Weights of a small GPT-style language model, trained from scratch on English Wikipedia: MLP 3328 GELU, no biases in attention or MLP.
Each number is 128 + 32 x the weight over its row's rms, rounded and kept within 0 to 255. Layers, rows and columns count from 0. Numbers have three digits each. The size before them is the row's rms in percent of the matrix's.

# layer 11 MLP down (transposed), 3328x832, rms 0.0336, rows 496-527, columns 416-519
101:080087117104084154147122099124144091102099110127092083126103156172134074136143159120119116068161063086135180085111062129135123119109072143082130158131137103075161083084142139117074119135182165170163081163126149136196153109130090142107152163109121153086159113098117160102104131088116131061085113116155111137157182
099:067082125110156146120132130174144092149156179105122166128162139203140094121083109133169149106130117133132090147145098179127116135123134106094146109092126077150143121138111175170088195125180143105169085139150119126126116190095139159146122210159110112227210150178070078160108179129134150132122092137077168082134164
113:108116092116143059088121116134114088117140106120117124117156115119158121162136129107114180120185128140090113147109130114162137114191067143096118130129097106141131212136137131090110162161135143101127115084077109114124169144104160106128121175125081128138132153110109119099124174111120128156125128086215088147140098
107:150107143112136132141103064163178167120144085129121173156133121185116148182132186103163151094088125100160112110172145117143096122111082141113128074109142105141080141122099156126112121103079084153165095149179127108145128150131105076123165145091147116183120133141089070101142130140127095108140118179099137114176085
098:110125138127106112148169085071113150140151156128074113195110171149146143127134113146134121139089099119120219163069113202127158127096121137137123106175088078081160122127150160191131137147184126096136113142101179125133104101136137085085116199162093123113109125148058107134109154159168074157113160125141162117143163
108:077148108110117061094108114123087122102103071135074087156143129121138150076118130090157131131105132158171129148156142159159043156148128107135070144119124102157126101183100089150177126117119037170112214099099089102151111123065060139125119131163094132066116163120144162169065099122109078156124177137127121141132138
111:119112169103122158083128155112126107055116079157112082157115118128069146113151121143083098199116109099089124153168103115106117086099133068138100122107112123128114150155169114066129096139146149098108172121091153158107134169116115138085196171123133143122119162078108090133129054061082067072095122134144130115133103
105:201105122101082145134121065137130091102107090146142138180180125126084128176137135115150104118086157144129068121119134075078131076082119096076177167151082086151151168082174169132109101097133115125075108134140076106088088101130072139153129164128117120158113106160166105131143094144050152076167133108095169136131101
087:081124070130091111153183103135134124134142119076160125160108145095069105067079132141132147095099109121147147128074141132114126095164137146125139096105170144134190138128137097153138128173165146109178096104075145126117102143120129122110158076201151066174128121136100074121144126196125131169131111102127158048091135
104:235098098171062134121086149099118095108170127118128139095146170078129102182146117148196105094152220115107177179118104088176149113120148087087167101136107118075213133081089121139142140110136168132124114159137135111122114083112123087176085120122159136122119123126139112109131100143143194176092150131119070107093124
104:081154113153149109087115140156080158149183114162136128172111143060112163126110097062069144103162099173126140113044100097080140157104165161111165106131070098132180089131145161109158136146081131100144116125082192083098161105141108180137136121111110141170128130126122091146116141076119102105091092100072118093078085
129:084102125090155104180081126087170135121154137098155163192099170111138139082100078176159134105141111154114149104105144161181084133104121146130141137074116138094159159119132126106143123101215093111159131092064130132122140079147144176055108102086154103067073131107118133131196173143126090148129070063101147076105176
086:096094072126151159112062110072095126117095109139156119139147121124108098147161158106097130096101090106085067104120139127105128114114125114085114152119163080134083063158146161157109174096141079115127145138101088161139103121056130152131072099111178171106126105150085098133101159116129058146158171112101120155119157
095:132161112119122151116151082090112120140117059121135100117068172168147155163106110093062167191045048136176158131120119137143189117141128127085087121142157119138084147134148121131086105104141120059090095188091155160179106125121180152160149118134113114050165195050123126111111173106086192110186093136113136061172128
119:115160095088069122115136144123140097162107163185122132068111065176185139145143121117088129078129156093081108121145103103114134154083094150109148092119066134127178117149093175206129102127106132091112144120082073151109127137130119142085114126117126149064105123131108109095142090052158174153104151135136154102118042
117:148141074068131158134123178128072225128127097149123123123111139127113107106131135136116143117175123094157171089113111165149132129157163124124108153160077124136099140187095139113141114119125145179149098162138079128118104149154089211132097181144113159100111147231104109131159116131061089093071114209123086098110140
096:127145170176102135174181147102145241101081079081149088128114136039117135189128137074107149092106065118138097122155146164151099117164125104139205139145157138141167055099139124111101104034116170107098150095158223093139165172105155085108106075151118151128162094128107086149187133054146121108101120090135128128129066
105:147118152125150135157149128123166126076092141117111089099187109143164109127108108111141095157078133122121115112157142095118074142134129135149153109136134109054118150184114183146135142147170104115135205105105128138133169104180111125120102193101133094128172138121191139126099133140089180114190135111086095157116159
098:146151107133109183109127095081141154178110177127122128140155144140108098131135153131123137211134097115139145160155099121225151133113167140154125132110079147154147088100139074069124154151141109109120166113143144092122125106191150181127139152144168099124134094115088167155139124167059155120124133094147128143110180
103:124087073184078119156135124092078110124162155113145109124203185135131101143133082095079133163178108155081107201128117127137152106137128125125130154142179154142144129104105157110127099099130165178123131088114110114096184142114083139155180078109127145110132111104081134112157151122102146129087081076138128129129095
107:123157111098117090135168122128130088196140080087101159221123134117107091095099146099129138100157175128181166137116066079137134155076084131132145081153099168107151058074057110165158107101126126115148105098135145103161118067102143163138150119063141130134125144132147074101155094163131157198073138100106145198148139
105:111174088170140128141093117138100157175120098123091133150115077157140113056116207171158127134226137130102122150149176109185132124145153141102137137131145125193120130111101136120113092121070128115110145117133105139143150091129104140129100119141146147089148128114087084163137247150077195102123103135106191097140161
096:113103135139150120100104144117101120154170223129136050152089170158165200132100077152146139170141175141065155105088125122198156139119090175125077111189172085131126117127104161142126132106135167141165169154110186128141181120063178132089173145144107190127112144170190102116157149154146088156133137127125134099060127
101:111108123125148090141085151122074131139073118132134141126074087089081124099137195157089113138153117135146144124151106136106122105108162099144177098097120122097157110170135132102140138099122161085043112115196063161109160106116198111157153144126162101135115072087149102141149162112121123141130137052197090216165017
102:180130137125169157097126111129146132111097135102086128106141113135129163119083081087095087086200157125124156118214168080134108164128216161160110186109082107110168116101134152137162148089155167134119110142078082113085197139131141165123190176147123118081134122163171107046062123071103116092142071137081149163091145
128:073132111150152038107097099093087146112059119172130077157095110104162108092114039172132107170029138128174157136201091115185116071098139142135154123139051196145167144146131103089174106149115145092115146117143103126155179123169138106152114133121191116107119150117084095106138125092152137154176110151155138100094161
080:050138139130144156132081142188099135125132123123132184107112116120145120109089136138125104146160113152177180073157148101104078148116073136072123162191106100150170144133103087108100095155135123078170090168105138116135152165149123115133105097112143117097134117204099111133147103147121062110158109095109127163093094
113:142084140091074085134112096121097120177141103105104133147140101159083174124129111133123132136161161122124185108161116086101098165106118151131069174137060117075123063144117059109146194120161151146039120169104150072142108093139104124104072115065131067156119153160148149147164132143160126086134097153155178189093132
093:111136096131124115137111142130107115090109131111109123124144155106112050096191159102137144130149078124117142079104158119100128180155136111144101078151091126024101123191115116152116186146097100126096098116079138112123157126147133172120132135162120089091135104175125111140123119097086086176123111115154132094141130
098:102119163062166153083120148169137143153155101104100147138136150081154128150075156132168100082140184092083124115147200156061135128121140144098163133171155080106146108148118111157152077080104147149164174140132135148143121132142190122115171105097121169151111113150112071184133121135071143139142103108143158190141116
111:117157131068049149180157094086134119166144168122097148112099147149141155141144084228086144059122218114161146132088115123086164144142189176094155045171138173126087144160169108220128144177139156135117085071153136133113075116135205103100148146130104095094142112114112153166129111118140097149100095140106119116154107
100:098146115068194090124132105137120107103134065151154164192125060125112185137101174167173114070153114184160131138088073138142136093193111096152180092087084116128136137098183132138153164184151146155082085129086151121053135150114116080132098193140085124155155122188132133123188108086141075152097138120126155180097185
# layer 11 MLP up, 3328x832, rms 0.0336, rows 497-527, columns 416-519
099:129141157096064166132171112110127096181169109120144104115149108125099125131191144131094082168190148070076127152124132178062060124123166112143148214137107136113100147061073125156126199158088163099187107125123148117160112156121118076094109084152110113132119096162117121141124134123142122124154106128122144149181158
105:140113111140181120196128053119086073188168126100170179148123102130157126134159113108127167134161148102098168109117145125083201155091109172149143108083111141098137139113154146099075138148122093089077144190110078089151130108155164088165148146156109144074114188091098133175149151147125154130109106102155153137151064
096:176149124101156131053097119106139178074175080092130120178147112139122149154149149139151138129084148085177128123125190191067071151123130124100105126135178125175141139104200120091149152087119135146168124128102140078083144152117171168069144069197116103034130153111151115142163103085120124151040120095121168101073091
106:163136140144117091157136125175069121144073189139096101135124175125104121080144155154140128138119103103150134148124115120150182103168176069130174103171125144139188146139048101154154111121092103125148085099131108125130112064196142124051118209112164146119155190073172149153164080134076157163107110126130115108195137
112:092155154158160121166087158118114138155147106103098155202144089124126154155093089165080149114174103137086098145105091088155161149092165120106139117127106108159126168153123096140120123089065191123113129109157154139146150103055085119130111097147088131109135086120149145147125130174170116084154142129094152110109151
110:069107189160123122191133177180165100047120088117106078163083112107126098119184080148125065182087129107153126166144178176186109129093144073152129189122085140184199102142111131135143117126126120104136109106103144144098132130117103111187179116135130113116189177204144123135132105113112085141055173091116125113143135
103:160100125150058160137075123101151067139121137095097173079150108174099094152098087168120088177091182176142125137130166189108088105093107117185137128149084184144137063119196145164145107147103134153129202112184089142126129162058138134177138143159164148157147129124133098122123129134164071094083191116126099145154179
093:090163081141126124124089097171160169111122142064093148128135085142117111138131157201127086116187127112127143126168144191147073150133067083090122123139163116213105140114105097114080138163131167161116166119094119151093117196142130124189198189111095098094120125112148195085122141162090131128125149122120136121084135
098:152087111136120155143131140125144125071176140057182146153154119129163086166093102128078151043136168095183061138134167123142082126150147049118166088125146155110141112107095122075075103054179142075122146180119101076152125137138160116200114165175176109130092103100076139094098124124116150139098143123157102123092158
101:118129135132134136161174131183104201170122099103169187152149178104193086135083156104152138095171159151133077131082129173127111125142203115165063134118102112160108118133114113095084183128107171173086136142073138183127092147117108093186124118145068091172073094101136110107126177127124103089096130100142139107073161
106:107149196141146148170076102108151200085091086062122138139114147144135111088114152150149075132094136129083112158178114155178103113139073167127115112089089176135073190094138111166126107133158152112148159090143110159140128175098112107064183109129141060092174184126075133108127121135135104133136089120118139157069119
102:107167081179125143113153131085072109078162076155152140079111126128122079118176116133074143146097125104096151120135149124086150082158080098090187157135147136196141049166125117163066159129174166095111156107152102115157062117065110118093114112136132159112157096124084090121097135140103096127150153101165106095134153
096:147139118122088058109121128090121135162155105136137097193118142205135159150073113145175087147137106152127093112125255120164129152103132168000138119172144090156121129150157093091125140121096106139116139090163121180160126186134112105158161132142093110098159124105088088132115113107122156122125122076133133104118143
106:128083112121132116107138101130154151150128129130142142126158116145116083132108133194080098139145144136051090127127080151145112105109094105203093103165129122075192118112092143191153068060134092144122166123108135166146148136130107147094155083134127119165144137079103147127072151121085085172177143098120200082158124
099:153123129061173156101105148111144203144099115094116130083092065158129171105093222125112158124158200139147126112189155116138152128189178132144156117100118118158128105202104123148156126171146169109122130106132120093122098166135116150178129157095122182151125092118136143187120153096163093154114135188146116118127084
105:158117141150112084102133202171149118188136121137140112106150156146086112149194160154086113091117116057155083122097173121151125128121032115127217085187163110158158156074122105135141117095123108108095113131058125103128177114080154130128158126188145174134156060146114054176062137159065133174074133133109154151115117
097:116174135084074153145087119078097119113099109126122166092130155166136130123174209126093141126088154103180126070051143139160092154118120165100141124154113108177152042119119175093188151102093100159108155128139098124125176119132112094115172056134105064143153170122099095158090145110132134079175104191139106078112165
099:104160104101077096158105122137148026171135119135181139135153120098207117120121140102125055151148153158111108119096163162112115128109184111119159133154138141166097213157129180100136144143120120155127149140111127173155190181129091113127119139114160091160146151113192093133112064045123106150126135094156157069177161
103:121025104192095108076125086153135148161139129109072132098131131152097113120077100177147123147166097139097152109126154123132089098108118156119140118107125153122182203088073100150145106144112079109158115123090121114149100143150107062163119122164143060027205144139171135096195106176148107175178127158161113071152105
105:076122056105095108148114110140123150132121110126102108166147183105152143083119075061111110116160190113094099211115116124225123166167092093158104078102105139139199137114087058084117150104160154062110109158202125150088042071130146101172167167140146042104143114087178120156115078090148174144124116157103137168100092
112:121145182199112086091092123186096117151129089124134138170115108163112137046106122127130124158126111128086061157157147076150168100125080111162111155193104126230095126178120154149183090072092175133102134117081136186178153095144128103080065172165121187138151098121098078152134166163151079144160167150131160136121162
096:121036126059119158057079082178132198145179158153119144119150139128168155106141115103086122117180104098097120101130124135124134115090114102121116090115138095129113076053107140123138152073139117130098132123166104098154093139111139058112125095174132160124122120124111136131179134146120117104128141119165129132192139
102:134087055115147050149157091133095124131163111117138130081153089133123171072204141080149042136145103173141162134089196174116106128119113164160147100118118090106106110186152115085139130130139110145091116098154128134125184080128169158135128149155077125156103070107145142123081148107158076096124173076094095149206099
101:127125155067078096105163161125100166103128140123137158156182155154120139180091155133150120113173074130119117125154161080127109166152117107074112086115134140102072197141185102105167124100113082190180149157128150114115171128135145124199149135187181090151149157083178160114127134148169097085199109141119137144149093
108:170170121148162110084120087137150138056109109109116094130143200150164085127128084170101069141150115146134156176220092125162131115181083108144140079129133197118126185144159071139140122188160120161189161089085100121151172149117128094126154142105159123092163119090068091151125185116138134121133090081125160152070176
100:199188057165137066189044113152095174131132044155079120158101140133139089115064077097135153162170104164136142156108144120123139138115113162157158126117075169173129142129126100137103087154127104137125134156113141146123134131106099102062190162141085144140162133085168160139046149187127148134130132160106115145118129
103:178127144129149122075115149097130121059101128130074121164112116068123159116184158163143071101131172120145125141136115125132169173172122117104047114162134114100045098150118075122121124126205159127123105132120083136119151137112147130169156137082182137107162129136145133134148125139137198036071157113149152156098115
104:161166145084127053125110081096168085139127191099129116142177153166142165102139139092118104120136157104073154133089154090124131165166183077140136184114150141087156067116072190159154113093110139191108060104125138087116145112125106096101142122121125173103115106146137127152110141138144182108128124139182155143163179
092:134082093157149161108099171199190148185079159135112091097151158139085117182117133123180146131162155108164086128125109185144146099092179159169159093139107178132126066124138154134085136127123140080138075116093086159130122105098111081169134059110160119127140152120180138120103071080156091133095089068122087151137118
102:122155112138132164067123147160117103132119109081148120046103132171119142160150168109129094100134154116121182099152142179118172176144146096107166169141165098098158132138138166087145150112107102142096088092161092095130139088108123121086142125120151093124150167139088142207090111145125120175143147182089144141143196
098:130122101132104138153113107169146083109100135191099145109159152135128131143193063126112110121134122088114131071117170173143204143105096104121131208153181123090187122081065114137140066156050141069110152159155153185084105149119136098102149095174150137161102152082121115159087137119107093100119113138124156150129134